From a checkpoint of a small transformer trained on Wikipedia.
Architecture: LayerNorm before each block, some layers without positions, capped logits.
Each number is 200 + 30 x the weight over its row's rms, rounded and kept within 0 to 999. Layers, rows and columns count from 0. The size before them is the row's rms in percent of the matrix's.

# layer 5 MLP up, 1280x320, rms 0.07, rows 290-340, columns 128-191
104,183,203,201,140,190,195,188,202,235,208,252,201,208,209,175,246,171,202,182,191,199,222,209,242,249,208,225,209,223,223,263,186,178,194,195,177,232,187,211,202,186,139,219,166,184,185,241,198,187,257,230,230,181,205,185,183,221,189,196,241,196,215,171,144
092,196,217,196,200,216,195,302,229,213,183,206,117,252,145,178,208,151,236,179,205,159,236,167,205,169,150,216,179,210,229,232,190,175,185,126,162,205,204,199,220,258,223,189,253,175,206,185,152,215,240,220,221,192,189,210,192,157,182,228,169,279,200,200,151
111,217,235,252,160,251,183,176,207,177,182,238,230,176,213,264,175,207,208,193,208,239,179,195,218,195,203,191,232,218,187,246,211,259,182,141,188,229,208,187,192,195,181,185,241,240,206,175,225,226,224,187,146,222,232,220,220,199,193,143,220,176,233,254,238
094,178,228,197,253,197,197,199,241,211,202,253,167,227,157,174,181,199,164,173,222,234,177,193,212,187,181,194,227,224,214,183,204,192,178,245,187,204,254,115,170,246,241,200,204,171,197,138,173,163,175,191,247,207,144,138,191,201,155,185,197,213,173,172,188
097,267,191,176,222,216,198,172,208,159,201,231,217,170,231,141,114,201,167,226,228,168,234,223,201,185,185,204,227,190,193,118,190,200,252,222,194,200,210,225,196,165,126,266,181,215,183,236,167,231,215,209,194,209,235,151,193,187,143,192,173,164,255,193,176
096,232,179,185,163,270,184,205,239,191,235,177,194,170,225,186,228,166,187,181,204,235,185,137,269,188,216,199,186,221,184,193,191,194,165,170,149,197,179,209,192,156,263,182,177,190,213,181,267,176,194,215,206,199,225,241,201,196,149,234,184,200,196,242,182
102,260,224,204,182,192,169,218,201,202,219,223,202,188,198,191,154,218,214,191,193,180,195,237,216,205,192,201,153,228,174,258,211,230,225,236,206,210,162,214,175,153,168,151,256,164,231,190,157,215,242,194,215,185,203,174,275,236,178,248,235,218,204,258,139
103,207,155,198,158,201,215,212,239,164,205,185,185,182,183,199,205,159,174,242,149,225,174,204,203,205,224,257,250,197,173,163,226,175,240,183,214,238,162,191,194,210,160,167,202,223,155,206,232,224,174,200,175,157,249,179,252,257,209,195,202,172,196,239,244
097,182,216,210,171,255,240,169,139,210,163,249,178,288,204,190,279,237,170,151,191,210,150,213,221,244,145,226,182,253,229,164,195,193,209,195,148,202,295,186,212,202,214,192,230,255,188,210,228,190,187,237,215,202,190,190,178,256,218,208,205,160,229,200,164
099,194,183,172,234,192,223,198,207,160,215,211,161,199,250,202,215,249,185,147,160,234,165,250,212,186,154,198,200,233,182,176,200,239,177,199,139,185,154,224,199,177,198,187,232,222,159,215,183,277,209,166,195,173,232,201,221,255,238,203,230,190,200,179,235
095,224,205,221,217,183,203,217,197,205,172,240,262,204,246,246,178,177,233,188,194,244,250,249,205,191,219,189,247,202,275,202,175,244,203,150,239,244,239,175,211,227,208,156,214,178,239,212,192,235,238,188,244,224,177,188,207,176,194,185,200,214,207,219,171
105,193,200,157,185,190,210,202,189,246,229,242,180,251,233,197,234,184,201,221,188,231,203,185,159,149,213,214,234,236,207,224,190,219,158,231,203,128,167,144,170,185,159,183,197,195,195,272,149,245,230,213,175,217,216,221,161,142,199,214,144,175,237,203,183
091,192,151,191,232,178,201,227,222,201,193,201,233,214,134,221,165,200,223,147,233,219,193,285,205,239,214,204,228,234,244,149,214,230,208,169,181,191,220,172,164,207,225,180,215,204,199,247,233,165,208,216,143,139,231,189,226,195,166,225,195,204,197,174,219
100,158,195,214,190,211,182,221,186,211,208,243,245,155,205,220,206,196,204,199,191,250,226,189,229,207,143,229,162,196,193,236,216,204,163,241,245,248,178,242,262,206,242,215,193,252,169,230,181,171,177,159,192,209,213,212,206,172,156,158,203,201,245,203,211
098,229,190,241,180,168,216,188,115,208,203,169,168,215,128,200,193,154,169,205,259,160,166,165,192,223,236,178,230,195,192,190,196,210,198,193,218,242,226,209,225,166,220,178,180,173,155,174,204,185,246,193,219,189,212,208,224,223,233,148,198,177,175,225,179
099,137,182,187,182,218,209,215,226,196,202,185,205,178,153,230,199,222,222,153,232,170,221,107,172,229,175,168,212,239,257,180,193,225,155,226,218,262,187,225,210,164,201,165,136,274,191,149,188,225,163,205,184,228,194,200,273,211,231,168,199,222,206,158,216
106,232,214,155,194,219,153,183,217,229,195,193,208,178,216,180,241,198,263,237,157,243,175,216,188,179,218,186,155,232,226,177,153,194,163,197,259,186,210,201,207,160,217,162,221,188,174,247,242,171,229,179,215,256,204,158,253,225,209,185,170,163,239,206,212
104,229,148,178,136,202,227,201,193,181,150,151,190,241,201,234,210,263,153,197,210,188,168,230,196,175,231,202,193,177,197,196,222,224,165,192,190,195,234,210,178,202,164,168,162,171,232,222,217,224,193,217,211,214,206,203,233,243,203,180,222,185,219,198,211
100,136,251,193,197,228,189,208,185,183,191,182,147,217,236,167,193,214,217,164,202,162,144,225,201,255,227,172,190,221,200,161,193,268,222,214,185,214,223,144,194,203,192,202,194,243,178,183,232,196,219,192,158,158,229,240,220,217,211,239,260,187,196,201,181
089,195,237,259,133,248,171,205,197,201,198,189,201,267,203,201,193,204,150,180,151,188,153,183,179,158,233,243,205,181,155,179,206,218,116,186,203,191,198,163,137,206,212,240,229,212,190,197,178,204,200,203,198,276,186,219,223,245,176,209,201,185,198,249,147
113,159,143,185,139,253,202,191,184,204,179,219,254,235,204,215,171,213,172,192,246,223,236,177,184,230,158,203,235,194,146,185,182,243,184,206,177,244,152,144,213,177,224,263,195,210,185,210,214,239,164,243,233,224,232,224,185,204,205,209,162,170,174,172,182
100,255,199,178,189,182,205,177,143,219,166,201,198,279,191,167,207,165,280,220,189,205,221,189,227,182,209,189,136,205,204,182,208,206,246,146,183,200,184,227,180,234,208,157,177,196,230,192,235,215,203,228,218,189,150,200,235,165,166,221,192,234,238,178,255
087,198,154,180,228,129,238,207,258,189,190,185,198,192,196,229,215,168,165,206,214,208,193,147,193,228,182,230,242,201,193,235,233,187,223,238,194,154,219,207,216,208,201,184,202,197,214,157,214,270,190,183,213,213,185,135,255,152,165,225,228,192,207,174,208
101,225,174,233,199,194,191,202,220,189,189,173,150,229,144,193,206,199,197,162,209,221,178,211,226,165,210,218,192,169,193,136,198,171,253,189,220,219,199,176,236,199,197,145,230,220,196,213,206,215,211,182,176,256,208,212,188,216,227,223,172,249,241,164,212
095,210,150,125,183,210,206,185,161,216,237,190,192,242,220,198,232,219,189,210,205,251,211,175,201,192,221,230,218,202,181,179,261,228,181,210,201,184,168,212,210,196,181,223,196,219,167,248,173,197,213,227,165,195,221,248,197,271,142,225,192,217,202,232,174
109,222,248,146,179,194,193,206,163,252,201,239,228,261,208,192,131,214,211,220,209,199,198,284,189,221,225,198,207,196,210,227,209,187,153,202,234,219,229,192,175,186,165,115,222,182,238,165,194,197,238,225,189,181,196,192,253,177,218,204,178,241,227,189,144
107,123,225,145,242,240,172,226,207,225,175,195,116,189,210,185,178,241,191,165,187,224,188,207,166,248,180,241,206,247,198,183,240,258,236,203,178,267,179,220,186,134,131,219,181,185,233,199,185,151,134,197,197,181,216,191,180,166,201,217,192,255,188,212,185
093,153,154,214,213,228,232,206,182,191,209,248,244,198,246,148,191,174,195,202,131,152,218,209,208,184,146,204,238,178,188,206,211,168,166,180,176,163,246,200,134,212,181,227,208,191,232,190,185,160,181,191,197,233,167,241,244,205,201,167,180,205,190,190,183
094,224,167,203,160,213,231,172,177,197,239,157,233,195,168,195,217,250,180,179,188,238,208,222,167,143,206,237,200,230,135,194,244,186,229,212,209,189,226,161,173,169,154,207,175,239,232,159,229,227,231,192,192,157,214,204,152,197,177,220,200,196,221,215,197
099,187,201,181,184,226,235,197,177,259,233,196,148,150,167,190,168,193,200,194,201,187,134,227,221,204,176,217,179,178,182,233,157,217,192,170,198,200,198,287,167,178,179,189,188,197,244,249,213,156,185,171,209,233,259,152,218,177,233,230,178,173,249,201,209
092,169,184,213,219,191,186,206,203,128,186,156,192,192,193,247,239,206,244,273,192,141,183,240,196,222,178,237,230,208,234,181,222,154,213,168,187,185,213,198,198,220,243,197,267,187,142,189,173,229,167,211,204,272,156,204,261,183,212,223,210,203,167,166,209
096,197,182,180,163,252,147,199,180,246,213,141,229,243,232,250,205,167,181,240,180,191,225,204,217,206,202,192,234,214,173,147,197,230,174,204,220,189,192,238,166,205,202,178,199,176,183,181,192,171,189,223,181,162,195,187,147,213,213,210,232,204,175,223,186
098,167,160,175,224,225,171,166,213,161,172,169,198,204,209,275,169,183,225,235,188,191,203,163,178,241,234,220,239,172,158,171,140,164,243,183,227,251,227,214,225,216,177,209,164,186,188,213,185,197,243,204,181,175,199,222,185,227,142,216,170,262,209,191,209
099,150,224,179,220,180,210,216,210,154,246,209,230,195,192,208,188,254,259,201,238,174,177,217,177,167,169,149,214,194,179,205,192,193,213,159,135,178,190,223,212,191,198,231,215,160,186,217,201,184,201,208,221,227,193,211,245,157,140,217,198,201,231,182,210
089,229,188,230,205,203,153,186,229,149,224,192,193,209,228,217,173,189,154,182,232,166,206,192,190,181,239,177,213,228,239,156,156,205,242,207,220,229,223,191,243,213,243,157,261,184,219,133,235,238,197,192,207,240,226,155,175,212,174,199,226,202,188,188,218
103,165,198,180,179,236,175,181,181,212,150,179,200,132,202,191,227,197,192,207,202,226,200,202,162,248,211,180,195,223,199,245,225,220,198,209,228,202,205,197,221,209,219,166,216,226,188,202,165,145,158,184,145,165,215,189,214,199,191,248,219,215,195,202,149
101,216,152,144,198,258,129,219,213,161,208,203,179,203,225,132,206,152,215,202,212,265,183,190,195,236,219,208,255,278,171,262,182,192,213,160,224,210,176,207,186,142,195,150,205,229,214,153,177,200,219,218,175,186,174,211,177,159,175,176,215,209,245,234,148
099,190,258,227,232,217,252,213,199,203,111,181,226,223,181,220,189,233,209,173,213,199,226,191,177,195,176,213,208,174,174,215,204,210,171,202,248,223,183,196,260,175,226,183,176,215,179,147,231,225,182,252,174,188,204,170,209,159,201,208,172,191,206,220,160
099,178,179,172,206,266,191,142,186,210,183,182,215,229,188,218,173,190,192,196,203,181,204,194,156,161,157,169,265,186,178,151,154,183,153,159,183,232,226,166,208,197,218,194,218,245,176,241,192,249,197,245,182,167,211,203,186,209,257,199,204,185,168,174,227
106,181,199,189,190,176,189,137,202,237,202,175,133,169,247,249,210,175,165,228,204,206,170,202,183,167,239,228,274,149,177,206,218,239,207,174,221,191,161,202,248,210,164,148,213,226,186,184,185,206,212,221,141,190,221,194,232,280,188,176,186,229,169,199,176
106,198,134,250,184,170,205,231,224,205,204,193,221,180,167,143,220,186,179,213,244,219,158,203,140,233,224,219,142,214,163,258,223,218,227,197,192,213,220,172,172,175,206,246,224,173,231,239,215,232,261,193,233,199,202,150,169,181,242,159,199,205,257,198,181
099,170,242,189,205,220,198,209,172,201,162,248,185,190,215,188,208,227,244,221,221,185,200,248,210,202,194,223,242,162,143,228,178,242,190,224,205,227,229,189,192,175,227,216,194,213,207,196,136,201,208,266,218,190,215,201,198,219,181,198,162,215,242,181,178
101,152,181,191,207,172,259,162,195,133,196,260,130,215,202,179,197,216,172,197,193,190,228,208,227,213,169,238,211,217,171,213,158,253,197,178,239,255,248,238,216,157,207,189,176,250,229,184,145,216,187,155,181,186,206,158,203,191,181,205,199,213,221,259,210
098,149,199,239,200,173,222,152,210,186,180,184,238,175,274,187,213,201,214,225,150,194,232,199,241,218,219,214,151,215,213,180,221,192,213,209,208,140,186,225,203,195,222,158,248,219,199,226,187,258,179,151,188,254,192,165,174,251,183,156,207,224,170,176,198
094,191,208,192,145,222,180,204,213,153,145,218,179,206,199,227,176,190,196,193,186,170,256,214,197,176,205,246,217,239,214,214,216,203,200,207,194,177,204,178,149,203,207,167,185,162,185,206,189,239,198,215,220,195,172,206,207,219,215,216,176,175,203,234,164
101,227,189,213,165,205,212,185,214,250,187,197,215,210,211,164,160,194,205,194,252,209,173,129,213,186,205,189,165,230,203,227,201,244,213,178,132,161,203,199,221,229,196,244,183,200,131,253,158,191,196,191,155,204,212,189,201,172,199,233,188,148,201,217,233
101,199,198,204,147,215,219,192,226,183,191,159,189,226,212,223,203,213,216,163,201,208,201,215,156,208,200,196,200,190,193,240,234,254,247,218,227,238,228,156,175,160,165,261,218,220,188,215,189,180,113,224,244,230,213,150,230,258,195,191,185,181,223,219,215
099,205,204,155,237,229,176,144,211,212,175,216,197,226,223,231,213,180,184,196,186,263,234,205,186,192,203,205,136,191,198,224,221,198,203,211,159,183,187,180,227,177,194,197,239,251,149,204,157,138,213,246,198,205,204,150,164,139,219,228,193,115,179,158,183
093,243,177,159,222,233,172,270,237,168,204,210,253,201,146,219,149,206,218,177,271,252,189,190,189,115,179,214,224,184,154,156,227,217,164,203,207,245,177,204,208,197,200,201,213,235,174,169,241,190,185,139,198,256,204,183,198,243,219,143,205,228,220,237,177
093,232,208,231,139,219,245,219,172,245,175,215,193,135,248,106,167,176,177,195,130,168,174,195,160,127,170,187,210,232,176,152,178,131,195,235,204,201,223,215,178,155,192,219,218,170,201,218,154,217,255,128,240,211,213,249,198,216,134,156,224,172,182,204,214
097,179,196,240,224,172,221,164,212,231,186,237,210,169,177,196,184,202,191,229,218,248,199,167,209,210,164,234,148,204,196,190,196,193,164,233,228,180,212,176,229,203,251,215,248,190,220,264,175,199,222,214,186,195,261,183,248,208,188,194,232,260,222,258,208